Weights of a small GPT-style language model, trained from scratch on English Wikipedia: width 256, biases.
Each number is 200 + 40 x the weight over its row's rms, rounded and kept within 0 to 999. Layers, rows and columns count from 0. The size before them is the row's rms in percent of the matrix's.

# layer 2 MLP down, 256x1024, rms 0.123, rows 214-255, columns 320-383
096,157,195,207,250,149,229,204,179,227,171,167,212,168,196,166,178,127,217,245,212,135,181,263,189,225,260,228,182,244,186,163,183,172,245,206,207,168,231,114,148,213,247,218,160,155,196,255,198,229,187,236,188,233,117,194,240,223,238,147,230,194,221,142,172
096,277,185,182,252,230,150,166,212,213,229,254,245,204,241,231,126,208,158,245,223,285,270,151,236,219,190,226,89,206,198,219,318,179,146,161,215,216,188,172,152,111,203,204,229,224,206,195,136,248,169,155,214,238,200,225,228,196,229,237,188,155,235,220,186
098,191,212,189,195,122,168,238,237,286,173,184,261,181,162,199,246,236,280,205,171,167,185,211,126,261,130,189,277,300,227,194,202,246,220,135,201,284,270,238,236,178,174,191,279,228,231,283,168,201,264,178,224,198,224,133,221,230,205,225,218,253,230,155,234
095,194,200,249,202,161,233,181,167,186,220,187,176,202,199,143,163,326,191,170,168,202,230,210,210,219,266,219,201,207,133,227,246,234,150,115,188,194,115,136,210,142,186,250,204,159,203,97,217,246,160,191,262,132,227,179,192,226,162,139,209,205,185,223,181
104,201,180,192,168,200,155,214,272,220,256,151,187,185,195,223,217,180,115,235,145,225,144,211,161,149,161,248,189,181,167,160,81,170,235,147,237,246,149,187,172,119,160,137,240,199,211,200,160,261,168,178,212,340,238,182,240,178,221,151,213,244,192,153,276
098,201,204,206,253,144,258,191,123,228,200,142,168,208,225,160,180,161,198,190,182,254,160,226,177,141,191,142,192,222,256,136,293,165,189,207,225,190,224,206,238,194,169,221,265,247,168,205,133,155,155,123,169,185,129,224,193,174,202,132,265,225,222,228,212
099,159,234,113,215,142,186,177,181,214,121,157,178,185,148,209,248,251,166,178,260,126,243,182,216,126,193,239,236,174,187,233,241,221,158,194,258,148,159,250,142,158,165,186,214,249,206,202,173,172,230,141,202,184,226,262,197,224,173,127,177,142,176,168,200
100,230,179,245,229,157,144,256,164,185,236,170,233,212,214,170,120,153,259,227,243,234,121,150,178,219,186,165,218,160,217,146,313,212,339,174,230,247,153,205,163,157,108,148,204,170,194,236,200,243,178,192,248,261,175,272,201,177,136,137,203,204,203,112,172
102,187,194,206,236,219,189,193,183,157,214,189,192,204,206,251,198,212,185,198,248,195,243,224,187,172,227,166,189,160,220,196,146,252,155,153,255,217,183,257,169,188,178,166,187,215,244,225,242,177,180,206,218,206,266,177,171,201,142,231,266,139,245,228,204
098,154,202,241,207,206,285,149,198,142,190,127,268,206,250,137,262,139,181,212,142,254,180,146,212,244,234,102,232,212,166,178,227,202,207,230,263,220,242,266,173,163,261,92,165,219,126,170,219,255,147,188,234,308,177,189,200,171,251,228,188,190,181,197,195
100,238,188,184,221,161,221,148,232,157,247,188,215,168,210,160,226,158,271,181,224,253,267,190,188,227,186,201,202,153,164,222,158,192,155,227,186,170,181,268,226,191,240,237,195,199,199,150,157,243,175,149,189,153,165,205,222,133,104,140,328,159,282,214,174
100,194,238,229,220,173,239,191,206,177,148,200,188,160,193,158,199,193,142,140,185,233,270,181,240,199,223,251,244,197,162,156,205,169,273,233,252,176,94,154,236,215,194,284,181,167,245,214,193,251,213,222,231,242,143,187,270,237,172,153,237,154,242,192,264
104,170,171,199,262,172,249,176,186,199,186,174,158,218,223,179,159,270,187,250,233,199,223,284,251,156,273,194,232,149,238,193,204,147,153,199,219,202,267,224,165,195,237,251,187,182,124,269,217,226,243,218,186,253,133,213,198,200,187,202,200,145,207,192,221
103,161,250,257,195,213,178,229,219,185,187,193,210,159,219,258,276,132,231,252,230,150,245,183,172,224,207,185,173,168,228,252,163,190,185,148,200,229,154,212,218,181,198,211,202,242,224,188,188,132,214,261,194,283,226,165,169,112,168,155,298,176,168,74,135
097,200,240,200,213,293,265,204,211,229,163,165,167,217,171,235,189,207,211,196,182,246,278,194,228,243,249,152,223,178,225,219,191,222,163,230,242,139,243,219,283,223,181,180,187,225,215,188,182,187,126,247,189,175,225,223,202,223,256,189,234,174,215,94,123
096,174,198,131,243,150,219,190,174,174,226,287,186,151,137,204,193,181,214,163,183,191,240,219,188,228,226,185,170,239,265,256,238,173,193,244,233,207,249,194,172,251,218,226,183,201,136,222,181,151,241,232,210,199,198,234,256,232,164,80,261,206,183,211,222
105,223,210,140,159,252,178,252,281,144,209,222,189,160,242,216,145,209,216,238,219,142,164,155,188,120,257,208,198,215,214,207,188,251,267,258,152,311,214,194,167,184,147,260,199,177,220,225,153,211,232,161,180,147,181,132,286,217,209,108,291,195,171,137,236
101,151,185,239,227,186,198,234,168,189,162,205,231,195,144,177,252,268,283,227,216,209,158,218,225,143,222,223,143,149,207,202,136,206,201,224,169,200,245,146,130,166,226,200,278,196,185,254,141,197,132,202,217,170,248,224,236,170,233,147,246,182,229,213,172
097,201,274,223,195,195,237,277,173,167,308,171,230,200,199,244,226,297,242,188,164,231,213,185,243,140,191,197,269,197,215,193,272,219,162,183,178,275,256,286,166,251,224,229,161,277,174,182,224,237,190,205,256,205,181,145,216,174,196,286,180,193,252,186,139
101,214,163,203,155,246,267,217,177,173,196,153,208,223,187,221,174,201,186,238,196,264,119,140,222,199,182,201,196,225,138,242,237,214,154,217,198,182,155,160,225,200,212,202,157,190,249,210,181,220,198,226,233,163,231,118,155,209,199,220,214,155,165,235,212
102,212,196,258,175,210,227,172,148,207,213,170,169,194,268,207,148,134,238,156,156,225,186,163,203,186,213,251,181,135,183,183,200,148,218,168,154,249,149,180,243,206,191,239,224,195,328,237,198,126,231,252,258,244,208,147,195,215,210,147,172,237,248,179,257
103,244,186,230,197,272,135,176,197,184,289,190,247,181,174,149,157,178,209,151,218,210,250,192,244,167,202,152,169,220,212,167,220,182,220,140,165,178,214,168,244,191,232,152,174,211,239,248,192,196,178,159,247,257,115,190,215,253,245,96,225,202,277,138,222
101,212,220,215,158,149,217,174,240,282,265,189,296,176,242,245,112,211,181,219,159,164,174,174,192,181,192,206,243,237,174,252,181,181,220,207,241,242,255,197,249,241,118,172,217,185,234,250,184,184,139,236,246,186,162,153,259,239,170,197,199,121,156,272,186
103,210,158,209,209,194,127,181,225,141,221,135,240,231,197,111,255,219,233,284,220,166,167,170,168,181,247,218,147,236,208,201,244,178,175,174,211,153,180,231,198,132,248,187,201,260,171,228,260,184,179,299,161,190,219,114,213,302,225,169,240,152,127,267,205
098,177,217,212,160,192,246,178,263,243,223,199,191,262,134,196,136,173,221,211,143,202,217,177,204,162,129,240,188,197,186,185,228,204,144,157,165,180,199,253,225,160,227,192,190,150,137,265,228,175,200,229,268,274,268,197,177,213,154,238,225,159,283,176,180
097,136,182,263,231,197,180,210,164,197,178,256,121,257,208,178,200,199,116,226,180,96,185,199,192,202,214,205,149,261,195,252,184,224,172,222,116,182,154,154,224,182,221,114,155,271,205,243,195,169,230,170,201,149,187,221,202,258,192,193,199,211,221,248,230
102,147,200,173,199,222,168,226,231,148,209,152,144,260,166,200,219,225,168,236,190,253,235,255,207,95,262,235,168,127,191,234,213,147,169,177,135,239,184,203,177,201,216,235,214,209,225,210,260,176,249,157,176,154,254,169,203,169,173,200,267,266,211,244,188
101,254,156,224,152,166,129,114,191,159,219,304,219,220,158,207,258,241,246,178,261,212,148,216,262,168,212,253,189,224,201,167,192,127,209,155,188,220,167,185,288,172,196,201,198,135,177,222,210,144,154,143,255,178,164,154,152,138,196,192,242,263,167,175,253
109,232,193,182,247,236,162,152,217,201,197,159,242,220,234,185,241,136,171,228,133,226,204,182,205,168,152,163,217,136,192,207,198,186,140,243,236,265,237,174,178,185,238,211,199,234,149,203,236,222,178,205,273,222,231,181,293,167,279,151,182,277,265,202,156
098,274,185,259,227,222,267,224,226,269,134,171,253,220,214,237,167,229,290,159,182,171,158,175,209,213,222,164,249,167,290,201,247,222,152,239,211,252,240,231,238,185,122,176,229,241,253,218,228,162,120,159,183,262,189,230,253,226,228,224,157,160,206,219,226
102,191,208,187,175,244,189,168,118,210,189,132,254,201,175,203,225,95,190,168,263,185,181,225,132,195,273,198,276,214,244,163,222,223,208,199,230,213,198,184,187,238,276,243,134,270,286,113,200,171,233,201,224,211,178,180,247,132,212,202,223,253,169,177,214
100,255,152,229,227,240,156,249,214,185,238,278,180,205,243,194,118,207,214,248,197,219,211,226,243,236,205,249,194,144,126,240,138,202,223,157,236,250,237,218,126,212,186,149,188,246,257,205,196,174,205,228,190,175,189,226,170,257,183,195,161,231,284,184,229
100,132,196,157,201,233,169,244,279,150,207,185,305,140,230,206,363,259,169,206,202,162,153,200,168,206,210,271,164,159,231,103,266,246,269,172,207,108,216,228,163,172,214,96,226,226,181,149,182,213,180,272,191,200,180,181,266,252,200,191,201,254,130,127,170
099,185,188,156,194,237,200,254,284,141,188,196,209,188,133,223,163,116,146,258,200,136,183,172,192,254,147,186,270,179,176,193,174,189,245,211,158,193,194,241,197,263,181,232,155,228,112,301,164,250,178,173,201,176,273,219,123,203,222,211,190,242,225,211,177
098,209,220,200,204,169,209,184,151,214,202,164,229,221,212,210,194,191,207,220,232,136,206,252,222,232,170,236,185,114,226,202,199,253,222,171,260,193,239,223,183,161,258,170,256,208,239,151,221,187,227,215,283,282,156,168,206,248,211,149,230,186,179,240,214
100,205,216,246,232,216,230,219,162,257,253,211,223,235,207,184,192,197,206,213,217,160,220,144,102,219,240,251,202,180,186,245,226,224,249,180,270,170,290,234,177,245,326,201,146,208,265,270,238,143,119,130,176,188,204,161,180,251,246,192,279,220,190,142,176
103,223,168,147,231,233,168,217,180,169,209,201,165,180,136,260,267,165,174,256,124,207,152,267,192,209,202,181,165,230,195,216,165,231,180,219,169,172,232,226,228,219,160,145,231,289,200,194,200,171,227,103,226,212,250,115,223,210,145,163,207,191,162,172,211
100,248,247,206,200,181,250,232,262,230,202,183,205,228,196,162,209,133,220,166,205,204,236,227,203,297,184,230,249,150,150,172,245,186,202,199,224,214,158,227,209,260,203,221,158,183,154,155,223,256,201,190,270,189,245,223,142,174,191,141,191,232,133,189,175
100,209,138,216,190,179,200,144,140,216,192,189,180,229,254,295,238,180,83,184,200,230,191,165,234,172,227,245,228,210,205,172,252,173,214,180,209,176,156,172,154,170,305,243,206,210,207,233,197,287,217,249,196,197,236,214,142,210,216,206,213,217,259,211,217
104,106,208,188,193,204,201,182,235,174,260,184,193,173,137,251,227,219,204,84,231,303,187,218,121,235,134,210,220,149,307,237,185,177,192,202,203,200,225,261,206,297,178,218,228,255,148,170,259,140,225,193,152,202,183,193,251,167,160,184,165,100,138,221,145
099,201,176,261,205,166,179,269,134,213,209,183,229,151,203,214,215,195,207,210,144,241,158,244,173,185,228,227,227,293,195,207,217,217,191,277,188,263,225,174,284,203,201,196,212,203,148,170,190,199,175,196,195,256,94,214,259,154,198,215,230,223,199,207,163
104,160,186,277,180,220,179,150,266,175,218,162,214,274,214,231,177,216,241,135,226,272,133,224,178,186,214,183,166,179,196,222,216,255,243,128,223,209,216,234,196,183,181,196,161,206,171,200,169,228,204,144,217,193,280,255,257,193,206,195,197,154,198,223,186